config.toml
n_layer = 15
d_model = 256
n_head = 4
n_kv_head = 4
head_dim = 64
d_mlp = 1024
vocab_size = 2048
activation = "gelu"
norm = "layernorm"
norm_place = "pre"
norm_eps = 1e-06
positions = "alibi"
qk_norm = true
attn_scale = 0.125
bias = "all"
tie_embeddings = true
parallel_block = false
extras = ["capped logits"]
init = "normal"
init_std_qkv = 0.0378
init_std_o = 0.0378
init_std_up = 0.0378
init_std_down = 0.0189
optimizer = "cautious_adamw"
lr = 0.00111
beta1 = 0.95
beta2 = 0.98
weight_decay = 0.083
lr_head = 0.0069
grad_clip = 2.0
warmup_steps = 305
schedule = "wsd"
decay_fraction = 0.708
decay_shape = "linear"
final_lr_fraction = 0.0
batch_tokens = 32768
seq_len = 1024
doc_mask = true
train_tokens = 315300000
steps = 9623
dataset = "wikipedia_en"
Each number is 128 + 24 x the weight over the matrix's rms, rounded and kept within 0 to 255. Layers, rows and columns count from 0. Numbers have three digits each.

# up: layer 8 MLP up, 1024x256, rms 0.0707, rows 600-652, columns 128-255
# down: layer 8 MLP down (transposed), 1024x256, rms 0.063, rows 600-651, columns 128-255
up600:100126148163109118138136151129116111123131105150136154088116079098047079137126121173118133146157113103126152071111171133133191093108136166151114138118144143109113118137125149199133111166153145159092116138162101170128098123130168169123106117158126136153123093119142159177173129182154096137126118066113095135154119087123100168135138120102147101148116127119127145138109172100138138108122
down600:096111149124117134123115132112118106117090137041092151198154156126138153134099155111154160106118116142091144096130086097153140139147152134145145101121137104135156121151167171130094126121119138110096115161132110131122107167086106160113129115108106145118118152126172143138110084153088135082122121127172163126130144116126112152126131097102105111146165166070134110137138115162113113146163
up601:116127123124128102160134110138103109111128079098142140134093154162111139119131097126119107108132105137146149088131132099120134158084158100159067129137137123152125121132098096164121154120160174152129147126147142170123098103177096152135125116150129114096113132140161131114151130170128096145086120141121104119165140119110132165134084146137111115179113127119108137133137132124125081126108
down601:137123131165071164088151146137188115109136118120152140093168155132170145124147138156107159116126133127145121129135122152130139164126117134109132124104090111121161111121148127105108112138159132132128113143119105133115155115126112146140144115153110161129130108111093108111144121130120129084119171127154146116119130089130162117095117122136129126117137110160116130101157133102179111135121
up602:106153120144152143136108137152143099124142119125120135124131171124111115151147082133165129187133088126161139160067155108139139148094127110096118096102129152158124143117114150082060122118122136105109095141119106182115166117164123089125104105102188087122113098164107159140125117154112101134109118126156145114134103177125147142132128102075158124163150134115143113139154123113101137153111
down602:108118132120144124136108108113178107055166112125149159122139108124095156170157168144127160103136184142144150181135078124132122124137126098144136095143102152132136155161147151103128122125079149122155122139154124145116122097097132142160083123124088143148110143152122123123151120121072068096158109153130109115110106173149114167082110100109118140073158144171129209112117152128116124122153
up603:127154161147122114089154123155103129106104121142164140119080148145135091082124096141168083117121127152154119101128102126129118110134155152117132158141128114083110095112090145127140141123130113162167091065132103153139098109146124177116120142100157131106095146110132112125121114126082134108148100127098153172090152116150116126120125115101114127148131109120157125100110140139142120155129
down603:116146148108117170123121135073159123157100113150109101182122120132181132121121148136121127162127124128130095097136121123127150139126142115149128163124115147160133149111154122156118123117127117127131135097133111126134143127153126084092171102130103147083168148097157143143161133124161121086091174095118121125112149079157109110132125112090163141120114101141163132127104115136139129120138
up604:143143158119093161132121139137104139184118111103108150127144150161116148113109125134153122203114132146115087075135134099135122155155150140132141142117088091121164120108108132107121148118146101116125134099140092134117161167120140183151129132158148156152143136171116127176100125103102134133131107095186141094123109124099104132132129129109179133094098108156086113142119112161101092149118
down604:126059134131120073123147128108205143094125132119107117146138150109142114144143167130112162156087151113079120112131113145116141120153111139125123148118177124110101127174141151098137089106129096096118119158076135094138092127131162108158134141129097097143112073122150142124143085128121116122112131142130151106160127104117100134111097161144119100130146110126189113115113133129173149120126
up605:148108163126126124127096143146132129144164106113111143127144197107071126117099141138146080125133111103111086099125170115167140126140151158110111136180139107105146096069135111115162142135136109142123157093087099107101136104117124131122112122139104115111166130104154159124158122116087173140093111118138100124165129140099117159122159148103172134118118130140105142157138109150127134154129
down605:147126097128144125136153107103110149112176122138132136142178086124149104142132155116130137090101096139116166171130120112151128117115125139134155125120102173135115146164130127066145144142177124143121103161109169129139133135174161126154119127147172152156130121124119108132086140139123141137123101138095123122127126098123118161113119114169124141128122141105121140129117121125141126109125
up606:127127168123123085112112145120189115116178089088122131061100133164135099143107122169159119160154082129077157144074121118142150115134108095133151120119111157139130119127128174141098116112120094167104132102117150152137151123107082153164092105139136122076118109157144132129107125151096120111112126122147119089168090148117118173147149113121097116137128122129098149117134132141118134156130
down606:144141147108144152162118111083117183123121151135056136166106098129145137131143134123129145126126139160143110132171168156128116104122133136123109129125135143156126157106148096140104161125130134121135140109120134087120100118137085124151137153110123110127146122114143138128148099113117134108156177148120105130139118150126155116099132134142098142124104115192132125129114085127080175123124
up607:133079122115103130138131146110171130146137075130129144105116138136121124126123118153122091146174078091129118113103123153128126110157110146151101197159121083094154126125114111164142108142137165146123134140123117110143128132109100114150102169173114132100122132146153145157121114112117133115082118107111125100173138135097113115118106179120071152144095146118149144111147140114156162145135
down607:103118162117148102122104094113154165147129186115134126114108094101152132126162127102118146112123152136108119125116121078109130127133140132165115127168145098124108135107103139122090075122129104132161124144137151125135127168106143142101075137134160115135146074130144112124130109104151111134170169155146112186114110101152103123083145159157146115164133123150133133146104103095107128168122
up608:123122129119116171128150134170088133122090074128114086131104119149108062099129152146147121130158141127088113091115110082082155140106120106078127134142163133086120126161067158142107096156102154147137088137083120154132114106114111156127175132156129122151111097105096125122103113139132117114148123144134106186110131150095142128147103132147163135117108196102118171126117153097109135161070
down608:114178141131080144137102123151101175156091142133146133130123127114113122131121113189148149078158132120136120181170121127125145168120133131076113135145175113121108160165101116124133122099108103122158079165137137183102084118111110161146116109103135109135157122150122147191151170151099126081127130078140105151136111073156129103077158119090168124179160128122145102141120126179139088145153
up609:155130152130148112102150137120174124125132094148145150144125118141162093174129090144165108196126092148120068083128086113153119116120110139132119104135180141091100112141132093140090123154122133146075157118144124141101124139101138123128129147160154080128095154119098118136110134102123146147111120125116100142122080141117104161158164128124146135133129114145122091113143127070141104141117
down609:131150106152162123136167120128121122112102189152158170128112109096102114127119132151090134116133130098093095145148152184108131154113138108132120087115133166191112179116147158167135107138146160122201144157191104166190109154118131107132109124091113092153102112135112108137148125119071119121129101136130116144162114101127167103146114119163155125102116116089148191118128144153125145120138
up610:120091085140112145080156126127104125121160138148133191122130130126102107109108129119149129159155153153123116104154164104108110150127182171186099079149142120139161134110114085108107138129104132152159101120120120143139148110093112127124138124137101113102131159111132162154130109121122145148089133176152086174084118127117171125138148105093125106138142100087147136128174118119112117120094
down610:157088141142123097129099121139190161094098120196112160158181132123102185168161110087152127067108114136144148195149079116110146112136150134110154138171125080065110108111130116083102118180076073138100106144143139153091114141122138123154124087136094116077124117125156146166132108129117137176106125148138058125205115098086120159101167128122104147104139178128133140139178166054058092156112
up611:098124139147095127127135168143092095132125093138099102159167104114087118139123074146111117145144115108155126091144131103158160106096125177106085144138130110082134124168121130156173173156127177090146121138129108147107134150075150146141172143142137128160136063179127117145117112178131122148117123091131110090109102068090187171132117115066137117124080134154144162107128138132093160141099
down611:104146147116165107148133122137118104124135135170129152162126105122136166175116169126122153109124122160144125137109112109121105141124117107131118125116118147110128098150169145084142118151162116115106156117142150088086102107147105111141103119136139108119112157108090107156161119109135154129139108169112133171140110145159110084090115164090113153123152172125117141134157122109183141077142
up612:113110141131145149108110118112086164111129126115114127146118114136127093117116118153171144130124079153176118147106134121096155129132142151113112136156131127155123137140082156132126142163157200130146130110157099116118086135127150106130091117126140122109161117139135110105111124168121088101141129174137143161125138145126123122138076126140130101133143155135131156083144134114103106133119
down612:138155138131133164106130119122158113125143125106110089146135134141106148135121135128081158091130130127123110162128093112137116139104145110121125121147127165174145121125133122106128151129119145133126126141092146146146097153143116135113118102139141142114127130159120145120131247116106137114142114122118097124116131111130097147099126121138133100150120125122110113117122123150163111110136
up613:122148120135105198105126142150166128166132122156061157129131134168110149134117167154136097168096131093090132075085182148096154133167153124115137148127133091146121100128098084142108089149084126106118131080152120147169098145088172111124173078126102160142149127106151132133109114141088106176107085110147108109141116113155166149145125144087104153119102160110139117096141174134073099139132
down613:117114146064171118097109140124135149154093087091097162156133131083144114128151165143133128150068080095150135144124097073130096192087173140117158154139124098167106122137108118121091110134078110112135111115109118129113102136096143130090090119113103108155147099115200168131161129130106108150157093141138123183149139159133087116119134149148116114133156146136100115115100131182155113187141
up614:105136118132123151091102156127133130136153095151127135103109099147081138187155118155149085134140135103121101163051081142144134156144138174095112124094112134091133107127121115126106157105133161122144137152146121161135119149106150140107115107143132155106122129164107151157155101172080117156127132102114143137122092152126099151130098120110096088131095140116098151158157114157149104136156
down614:128107171100144116118138148114127138097129156110129088134147119114135116121133073143104103128134110124110139120090150136134094101114101182119169139127131142145133134162085151134130113110156114104106134133138151117134128135125078155137123117098129104130161112137113133156159157137116131119133166118143115133143096152094177122162118127139164139120098154145164118087128139114121121139128
up615:104117168123097132126188151142141131149164145120136125119122105127112119121082099129146121150142145133123059146081145093136134145172108105077137155099117158101116070129133165129135144131140175139140116096092155110112128125157137105150130152116149129144155127168147123132099124123136103123149095132130158128104166120153141134104156159096122152144087101106113130130120131117113142114105
down615:126125114107123128176143115171133168119145141136146164133140172113136137095146155121119150152129125178116130134104109123162128137108116148140107153158087137128141167136108169126110170118068111131151149139151108144111112157125140106083115120095083130105123146100142125140131161130133143086093121089111137085143094102154155110078144105138112128107125146141174131169117133180079128118151
up616:121136130131096149104132124189125133127119122133081152112132127119122132102135173141114160117139126154143140092154147118118106092168080123131056184126153109140158120157056061144138107162107177121090183138176118117100098114099117143182099076102178122121129118136181103145155097168139114120100110112177116146133112169124094169136130131136105132128166133164118131132135165146113153129126
down616:069123097095096135130147116161083196066153117115128128148095110158161124095131130151123142103154137088139120120124135096144097186173103116103137179123142113160115103118128148127090121137085156120108103127087099103088104141136149131141141103150116153060140144138124124156178105151164101123139097130115099136123145133077169094109106134100133125122121117140123125158157145135118168136166
up617:107128133124133147157135099134102184132157144184086157148130147176152141060109117146152143128122149128093125111136130112076142120115159139149128141154140141142161114135097148131150144106144136128131114094162125139155092109132108109134123099158138092101147125118103146153167111135141107134139110109134100128171137124083114145099123164119120151100132098126165094111121119103112125092134
down617:113129097105149097121120151115140097096142154092129120147136119106134113150167153115129121126152159137139151117108056120117131179118113145113159123152168092093088103139118186103138165131144164123114154150152119119161124154122101130138093167132114133123099129124126141093121132119109121101156143112134142163096119104120114110124121112136138128125128121136165153101140140115180092145109
up618:124135112110131120120134131160148146121116142138098162156095139168123117123131128134137139114122132137123101113138125128095121135119119150116083096141117147150172095117139114141135126150128115156121125125159105113115118100124121121106087114144122126117069180155100146110142124113093121087106147105147120178101116121132127128118082112130118135112132119135130120112154121110101139147121
down618:151156112124120103124072105118130112120103138127101139155156108099136099168152132168134135090110104100127152103131128152128114122121142131134154148121130164126123157104119124139125163117153124098139125116137130154122114110137107118136129149149139120148148117121115125117123129120133111144099117141116126097145143125149144112098104151129147141133111134191112121144116125133137117110119
up619:118162117134103154119136127135138117147130125173145163114148128149122121126101125118102151110127160078108156135136113119095148101151102096144156152144139194122123068117130123129148157144112133123133157133143120106145142124114134108151118076146124108152136149125127123113103122135131126154145119144080126123138114134140152139145152128149089111133090103109109142139120140133157094147120
down619:088088150132131113130137110139135120131116152116147128103157135154133135072121155103140126146101103131118139165102118097182090155147100157142102134106125109115149123118151141145093153123107129141137113110114156157126137097167143145129142161084145127118128131128113116150151124114102143113091141124123154153150121153098131142177144182131140129138189135160107162129139100077132140141106
up620:096132157133123135104102151136119172125150141143147113137120119093082106141143153164134100135173114124139126111154092103119152104161105130108112109090151118123105098115109111138119083156132176089113127121159162140152120086101122119139153077130126090107126106159105118126141116162112116143127118138128136111098116161127096154150131138114137098114121111104137106146131166102163153119131
down620:124140113129078113146127137138153116094098157130106057093136141143124158127117122126085140137130167123133127121129123156083152114104136166152149129132154177146135120188133140099146151092131082131093130098109127143103124115146150123099125135115116140105108109126140158157140138130097149127112122143116111138118154108118132132105113124146136138126133140112184125108089104122128136138172
up621:156091139140131165094083113146114135114101149121160105113115130125126096080086139108080120122124084167110105099130131108124131162134180094121124085149153147136094112133113096129127102154121124173156107157157100137143110119151091106132123091112161108131147110162196120103082093128126119133144113111121130112102121161126142128166091171117075095150107180169115127168106150136141077113104
down621:160180068134142146140104121108147146148103132114124123145149160146133115123120135106112174085139168144126127159134136124067134121144157126125123102130134085153140077122128136112131152147100154167151158133132140146145145148100134163113180103128160166066160121082120139155133121113113144125145170164120108124132111080093077103152209122075139117148127131126129188151130097161115102136106
up622:175128150150129172141134092151135141137153105074106172104118150137147114111102109107105089187100113096137167123099155122119115128096124111101117154128132110095136134102078124150125120131156109145120098126117118138147131078160106150125138150167137107132115172086131143142142108134130128128108110148123147167139074145085146183187149138140190132108131119122162143119158112104137101155112
down622:093121127089127161144147132118147138157099145142113082125154107128115113186124135168151125084118141135110118113155122085138099132182130107112119087134122138105128116096107132113187115128101114170127092164155104113088115136071143181122167143131145096129112144158119132116109110139134141107137155097124148084077140147095102161146119142142120170119148082137101153139121078117150137162114
up623:103145126143119129145153137111136190153143114171133146129127089116083103131155172158150114152134114082197118137139122062100155103129125114153111148150121124106153121133108125140167134128116112109118086145111105112155121096182086139102163156140146125144111114144110134129094126109125119119114125129125110119144108106127134160124103132119116102104127136161136144136130170142101105102115
down623:109118127146117148114093136126153097095091124127157139125121147151144150126116116134098139156133129138134144124110135122122076142145150123141132131091118143117105121123129105138140135092136120158104151113107157132153135115087113147112063130115127163115140113146125162097137164144091128107155157123115145110110170138120133168120171106091179165159090146165122104126136129103154121063152
up624:097157160151125150143129150106164112140143127112071116128160133122142124137071099167136069173130111156124142163130126072160137133120115173131102085121119133147105145129138100123145083118106161098086151157135151112108162179114063136172116121089125135174106124094132113142099127149060124123087066131137129157106115121140087144166114161134113089088125152132129155116162165085152073125138
down624:166111134144151114168110093128120156101161115133160138133157125086178143126115123095108096120137124126129109115113150124131170155130067130122148142113120122082096122124132119179165094099071120152114126170112099115151116141135153135133131160098173139115149092112099112136131088182206130086130112156103105119152125106081131122125169138129140113160148093126149137133114114148113144145085
up625:126116151136086153156111111124143183116166101100137141174119149129094125121119068123102089149096123150085118150128129126107175115134141166152121169140133126155149112135096143125090125110152149127111164141135096139138122184075142106151145111124118128153129127105141144155143127138116116172169097172145176097094125159162159136137144111115142126168098134134108122154120129124108081107108
down625:120096097129158096115141160129130107189116168061128093159086115143092117148103117120162149144097093129156126124137102114085175171096135098140176120089123145102114176133103129107130132075142098116140115168115101142157088121079187154163129105159106087108147072155165160128085145106074127150097112109125118127121159113117103121115145107093129155101145138152090119118166142174097121138137
up626:130129155141141099137113125137121131137145091132127129109083105139129115136130116131141127118091129141147097122106151108108109085170131117138136092124140117107147128135112112139109132107130177136088107118091133152124125119145132135085126123099132124117075121164141127161137121127148135122133119131138126130094129105123108133143137111107154146161091141106127153128140120134170126106123
down626:127134120151094148103110172115124122098130156115164103123141072123157121179153157154134144140147122110138134136149131167112107117126126111132127113120147127151105103178141162137130130126140100133106138136133101100169124144117114128165131113153117133117139107152103101113109089119103104156092130090135177102130172139088112139118096139130108141132137149154136095116131109127128151144152
up627:115125188140100085135198165129104113130175091118143116136141122167079082136102171155137101125114108085115178097121134106163103115129159131171075124118141105092136130147113093179097128130141143129170155126122078184119132107117136098134156122160111082137143134121092166181142096083134125138060102129099112100134133088125160155163140100136097190117076162114109158103186143105098126109127
down627:148147134082141128096130137122115137152097158084152123069153138197142126131089118157120060119115119089074123122110096078132123119104160149124129128153172139086124104127108118120141089098166130151185110187123092148131124148141126134090133153141076141151155115148168143132066135094069089168091119127078164147121100157132165137084151136159057146110146142164102098069128163160186132113177
up628:155161157155120140134137114122128199148110134120106165098147167101124123133123085167144110124141103112096176133135145122153160088112128111136127151144149121143127139119089125093079101163128117106154137130123120138115139158142102120148117092126151094156112105149137148159129122113133182131099107136148176125091128128105131090150134087122140135130100124117123135147120129138124101130118
down628:114105116080152119132178134130089124123149149107134141151134105123153119163171134116117152104145129115166134136141134102165154165124118156128154101141136055094152142134120127124117146105124140137126120110142118108127130131134116099113150130103154128109094099126128138118101120134108140123163147173132126158144130109130095118141117143162135107122131114120111122111087141117114167119078
up629:110152156143138112096117163133136175141153125164141157109109140144089106106096132133097125143157087178114133134080136085100168103123079159111125139126107128131107108109150125147078140139118180133094093168117103182123152093068140144128134130144151152057105100140136123134120129172094107106106112118119108110149101105133112106156142116061085137173142139114124166125112158097135157125094
down629:111104079134085103124115146138145159125159126134141132168128121154150178157184115132141143088079128126135106120138146158156109159111137063121148178122141153175150131171115112119130101112121097190136142110126131137106121143116093108176142110097122156171130113120196130162123117108081123141118148171108117125128124134096141154116119097186148162105156131144093076142112109131131103133148
up630:080130160150157186099116152102120154149116109107118115093103172098130142073134137149102123126162115165138107141141124163119126133113147100104091142163123162129122129121112120150080101180143135124180185128153126102104136126092123112143135113088158130157149126132112109125157120152113101129123105127093146178100109146127179128129107117146125120165087123102153116158132131128153134133137
down630:139117109148123181159135120154098091122123106127138137119164127132113164154137117138126117070166180168117111159105107133121136103142134119155161118119119155106113150131132138120119203072107120186121152116096107133106160137093099147106101147143143125071154135096107133143115139110118155138109127085123102093126125129103124069145121158164095154138136120124119150111131154077164104125135
up631:091113173166128095090165122162149109148140117150150175124151133093143082139162082096148089120158121165120120115130133109125133133148161182137113132150169138123147120141101144112056142207082150186152133118114121158105159127158185177122085134116096138092112095188130108146117119169137183140057111146105112119119119105119127152161108141138125130126111128115111132126120106118160122134108
down631:107143175113196140108160099158117105089162136121167132128137087123154078118160155072141113133100111095117131164107101092164147195109121154144155104134118131144132094121080175095187146155113133124128153140119151092177163153127155165097110147101157108160127103119145162103128124094154126090119136170109113116111134125087155115146193139115124146147104120131120124099144112149101170154160
up632:125120150132147097146130118151122131090148143137104191104117125123117107113153071131104134137162131100127109134103114125139120115105149097156109146133122124126145078131128091132041143169125146129099106132161100146136125097104115130169137149097146087125173137081114091126176117116135124135104124160121136118143110133137121169152171135111126128145121104125097149091155117132094118150129
down632:173125087086122140130115150089129121141138088098129110096139161137129134148113148147150155116112153140159123134114116100118147129131151126101105099105141137093090106140162124107156115123118146109103198114109118111174144147091113116148131116117126138137096098143124094118137143117117124072161134114145104156100114105121090123094133138098175146104119102122134157118132110141145088137134
up633:130167144138080152112126110134084124136109126094114131105137154128138124145129131140137123118106128107133095139101104138108143124145150117112146095128116124153148148112125083100138142175162127118139137152143137130129113155115125123133140129110139117107140108114111140115108139133164167143116105135144136165094128135163077141130151118134124118095117112105146122120140164128139160127124
down633:139094179133137106116117134138168148121148105141155095111151107122166130123130149109126101121134133158156143115182156111122147143147128146140120170123159141127112138144151142134144119101161163131154156105113138107112118131112141117106121118128127125130146157118133121144125092144097123139150148124096102068164101147117122105126087118088141141152132121152108132126140097126117123167123
up634:175164109112131147152091083133091134160117126090089106125118085131199103145153139128161118128127125071110138140113127117126099115136171136142123176153149088123133148119140123111126119102139122123098121134117109166094108131136122149108132086097119099129092115188160187164157085129145162183121107074171157115105154157136176154121134109131119145140087111120131124188132129155132076069081
down634:097085139119115108136123145160067161102151116109106121138147137186168098136126164090141179116098164083185113123177134096167138094117145133131093105174108133143104132142151132061130121127121112119163120083174119074160120122135115112113142116123129110174117129070117162133144117148122143120095141115100122091139121116096168145164139128101072138122139099120123165095125126146097121157158
up635:133124179179103162115115119104140155129115136118140119073116139141166137092119140124133117138106120089138129149139133138157137176119144118140154093137158114135131103134114139162167068122161132136154119101123118139134159134112134113097148104135154143129106102147157123117157123075057130135098115138099135138092140107144137120142123141152116123136125115144097127132122156124138129120090
down635:139154115108138170147169125144106128160118144132109139168125129107119126144098135112151149131127128145130109112123108072132151132133139139154098146091152127110115112115157129114120166116051096128095100136124137133150145096133126151138135131152125088141111147123152128146119096137147102113129099108130118135154152157138135122101072157118140141123168135121128143097125154102097181119123
up636:088102173106129159109145141171121149136141132143131142110108111157116109104107107129122133112200137157076147102083134148135110112131174141153127140101073086101130142105104141180144055170123148184142127112153124128149151124120180080133081150112161140154151171139108160172118112148128115100140094099126145182112126082099146134136132130130149141133115131126134149094133107123145130120117
down636:122158121133103136135082104162143126153141128129102124121143130123122146088133139130145123181184147136178098181166089122070133143140134130110092171154119145121075093106111105111120209141130132118112135124109143171119169121100109162120123100156137133118151167150114108124105158130157150133155167096126095076131133126141131089113141120134134110090166128129091121161123124098128131119136
up637:129092140110100111131119099139113130139126133153096112087132141125065137103116096147164126178136137130154112150102099176120115133126088157134124128180175078128147121118109103150093141177118127116059156114118115185163096109063112116135136126075130136094085134110111134162120109191117110118126087157132126157186105110152115131200137178111141122143113101157129134135144109092084134116083
down637:114151135087145094106162129152101200102101093137125077086131145129115134154139093100119122126114106070118133117115140147108125128142172128121132157107106103174143143099140138099138106178145066185145122147113140125087175123146157174170130111128114142129081131125127098100128102179125097094132138126122082150123150075138149163121117141136070146137101098097149137174115107176106122115130
up638:110116161150147159105112119132116135115112122167133122135136113144121127072124113146162095180145093125117134129134142144177148162147112103118110089138124093135117126161130127103110131163175092141108079110123158119115124124126129092109181127166145094084107131128149127125145100122144188143070137137149145126135104162201111127139137177137141164137110150123096141177177178129111127129116
down638:119170185089136080148144140119116135146149133126129123147090093158131140074109199101141121125106112141138160116117143076162146180133139187099135137132116149111117092080149125158105114107129156158128197132111157146149121120159121085154073137092136135124169107116148131098131118134093128089080093119132120113141109142138143129100126177122148126113112127151126140142107132099110130167115
up639:105112123132114087121136149112158130110108108140074168114098103159167128106110126169131094170108135147131064140115150145119161131117162115123151149161140086125173102129143135159096119103083159132127126146166142144125117125135111165078102154126147140131130103165114119148140122101143210143100086127121169156144068122143115169150102122094136138131080129183157139134153146133074150166071
down639:116167174136147072160126132128143143122159123140092139044113118122110165133202150136043109137132074099060066137158156103114126106169178135134123111116130137120108081165091145119125170114185120119142167107082109184151141119097164103080144140133142127140171115154131159139133082067117105084151062150088122090125119158097113087166169127130127142125163145198137136121104125104097126091139
up640:101172143111140152095119137124158161086125162152129151129117142120103124153116113181151144128125125143150137128114112152094107110119125203124094113160149124125128132127164119079095087149135159109086100120136124142109138124118176109109153125117094098105107118099128118161148099176097171104071117129127127109139122149131168136164132140107142128153130155125147099122133153133125123115081
down640:133121102140137119157133146130130168167155116124164168133119111079124128141130133093138146108110114142115154112170114116096101099087141086122119130107087106091154131128125136120127142132145117100105088138137136158162156162136123141137174136111172121144153134126125091160180112168088124154172127125125051111178098093147160152118150138118122100100139114149122118144138141164108136181080
up641:133085152129074116140118127150118154122128102111146134135158127172113133151107164145113115131139138114129121125088158148099156162105115117142105116137177137119150122147128112135120115147118133167152106155164093151150104128145110129129125109087141107148138158167115136119156123089088121139104119157104132133079145157135124145146098128102153112146104133145112122161133127140103096043128
down641:163125135124125143117100118121131089106085092143156105151125111149160136119118151143142137099100123156135131136127176143162100102135149148115153136145133140116122111093093129137158142135137131116156142124135117142162090150146112131079115144109126122132126091130128141126115203115131123087123170130142125100117185124097135132113140114111130131121128104122133144105125131132151155114141
up642:145102123117123099111119143152108162132111125117154121069116083150136095137147132146128096133178140102149132123110133127084118113126112113150156162166107112092162117124125148116129114114116112139122106155109120144121166123104114112133107129159184148109097147119116147163113108139116192142135116103139123156129130118116110138141125099139142111102115168163117160127160138161143114165141
down642:118119139123086095115101112118113128115133105142138143123162157122171148140123158092116118139089136126149130136113134165110127145121120138167125137106121138111126110137166116095128145137100141153171153151122120152095137132127151095154153149069130146108127150150134146107108120130114102126133123089127092144130141130166154123140165095123115165134128117105122105131098102114109157126110
up643:095104125140146111100136148165141122148061142157098095105144113139138109121148107124119123112156109133114123128107149118108117127105110148128122122154107152134143116113060108125130125109146115124159108123138118157116151123129155106130112107126128121169125157130108123121137137153117103135149131110151153145094114120132140151176110127149139136116075120130116106127188127188140143098113
down643:144108180065149113147158139118155115125141134123107131149139117116131151155159118123094176164124113132156099137096108084125138117177126130118111144125135116112183151094136153149114107141145113129079104144153145144122142092124140099112133098160112140131158122106127157131105114145137114133146137157096110116152173164101137134127123150114138087146190103136117125131116129110141152133133
up644:156144129134149141092131096119104119175132099122120105118131177109131148068112049145138122105155103152107173125099160121129152126113150127163124118116086134141159113115123175099113108127161152165090151120195058145104100097141080125107163081094092125112149129135126170163094123159125130152075102149148132124113145160113131112142132110094113118162157098096102124139156165091068084105110
down644:148137127137165169127187125160108136094123147152119102127145123153079125143140142091130127152088112135092094113122151118158094141062119118096075090139117157174180161147123140181127090143128160141131158083094146108148115177138122104146119126132145129133113157125124160149136104122119139096110119122153123134142113135094130167105147150156133083132146056085163154097135109128111105127151
up645:094151152147134162156163096136109132161134073079101090097096126116145085098100113111138148089114141109120155117134140137113130087176163161109125176133170110144119079112099115120169096135082119097165119118130133146132106105116102157139203129114144131128154110144161185192163098165112124143096115112150161145118093162122155168128132150160146098117113151101149121109131178107109125128080
down645:127111146114065144122110168111102116074140167169138112090098101164054147125150111158113108131126098132073118153117142127086139115128146170146088081137105149190109185096121156152151095152117120190163156110131135158127110153156105152115144128119110073099096108157146120119139112085145107130117139097124097106136165159135116154129110110099094112107097104145159159137114092139174133130102
up646:077115138157081126115126161200124192128117152102112190118115187168138138096141115132121053194147125115124111121162139107171110110123125119065128144134129099064144124128111120173135126134096139165119146121124146140152116141138064128158134103131142126117080075100134159163086116120076107130129125111158157138072122086115112130149091131119122164133153112146159167113140117127116116104140
down646:168116115147115094091145083083123098111122123159141137188150135112096114150124101156099156128132107095140171137166079134168142120102094114126106128143111166127118152140128102111056121136121179107104081118155142097124121142137148110140115164105142098167125179117092129124077090134141157113128099135080115145168067154117134133156145066145130117123128123122151142114118142200113119129138
up647:102148118130138122107144114125136140147094112101101098104124115161129104151101148143145142099127132096121115133161148115104121164081172117141151111107135129117142113122130125132151104128170164167091123122128094114123149135139117119136153154111111088124153082094123134115109134113145151158084101129138115150115116141115144136137167147133118115145123149109138084100115159131155119104134
down647:125131160135145155151105108147130129128134127107139093131135164081122151115132117098089116119135141140094099118107122126105122113156119159111135090133144133128146161092153123124119179077121134089083119150160135128162131084108146113081094159117163129128171137168139172114141133092123138107123121139157147120142119118127121157123138158151157098135125105132134143134139080118118144135153
up648:125132120128148109108100118139143144127166106159057142100113117160123120131115092169166105170095083119140132134078133093118178106120132128096135111171152136154156120134133130106101093131131155134101162121120153153130090079140115146090131086121134087131159115125178151105097126163125109133118147149149090113151159098186128154140070154113113139130134105151111137135156153097114143116108
down648:091133131101127122119148078144093125084140121098147107147090104105122151176168105097144120120128123120128117133105166120111135139061128087143112096158123142149109096120102145110126111097097170104158111166184105129084151116147152107108144131157162101104190109095123164102109148100142128103156112141132154175107128122120106160126146098126093170156134145141132106124105113108182194114100
up649:141194143129118131128090130100097094135115108095142096084095162159113150172111125144129146139138168113131116079122157082112141110157150160106102137178132152128167135167129154081127063150138154138132145155100122111090115098130163150138181098079132129166146139093176119146153128123119102137121124104118122133156132116111107121103127114096098141140131148163128130131118151101094111133124
down649:132106126118141059126167131125137123143164122121137118137126123102101119132124101153144088127133078120140183143125130113095140135138118112111138090106161125167077145115114123094114157103139142172159127134132135147155128164101124120131087100137154149129120115146099105112124129129126129160140176095162144142128119093078148136122133149128133133108130147099099139114158137103150130143155
up650:095140098118118117097117160139098172132167125104107123083118094092154136096127095159136125150113137093122157165125125122139162132135148163116142153158107121149156138148150146099148156153158133104059101156138091132100136125117110090181099165061120109123135125167138155133095104115116163107087104078175134160183113153153168118119124157152144148106108119126147135169144112125143128150089
down650:146171103107147162167146178134157121132154147119112151159126139154178151114153135100120140137151105169141113114162182132127169154066129119140147135073114066118122156114134112144132059149129126146133119144128129134149115165139124100128119133105102132149116109112122125125100112124125145124146106149127122148140162126159146157117105166150110124085136127117134128088155085128111075122139
up651:094172155152127141099147146190112138141092124146111166131073086143070082093143137143053155149140142131095117139130106158124106165139155113146122126148128131138158106112145054100091145116101147145176102145106110171155143110106169136160147142208159115092123129146153181142141119142118124155144140145163145122159146152169135142120098081099081116127133153176114139107190121140144096109104
down651:113148128109132143157163149134177168147138121108124098166137107101157092135180150129168121103132103113103089145151107115107106094120157104167154121133092136108115127122124159134137136148075083126135080101136181145099121139155111089105096138085122126167099120122160151099151079149116114121141091115127102096158072193191158161141126133093139165144145133106121117184146149122123166144151
up652:098167162216125155117097144119121162137153118147144101128058160139139144119152123169156149133132107068115173168161162138186095114112126172146135108123139162104124126101101130101121098146131137072168181147126114119152161136133100141164130089162135069141139133099179131133155094110121147115166113137102092158147154124100124129140132107116101146137144139099130131129109135104097120168101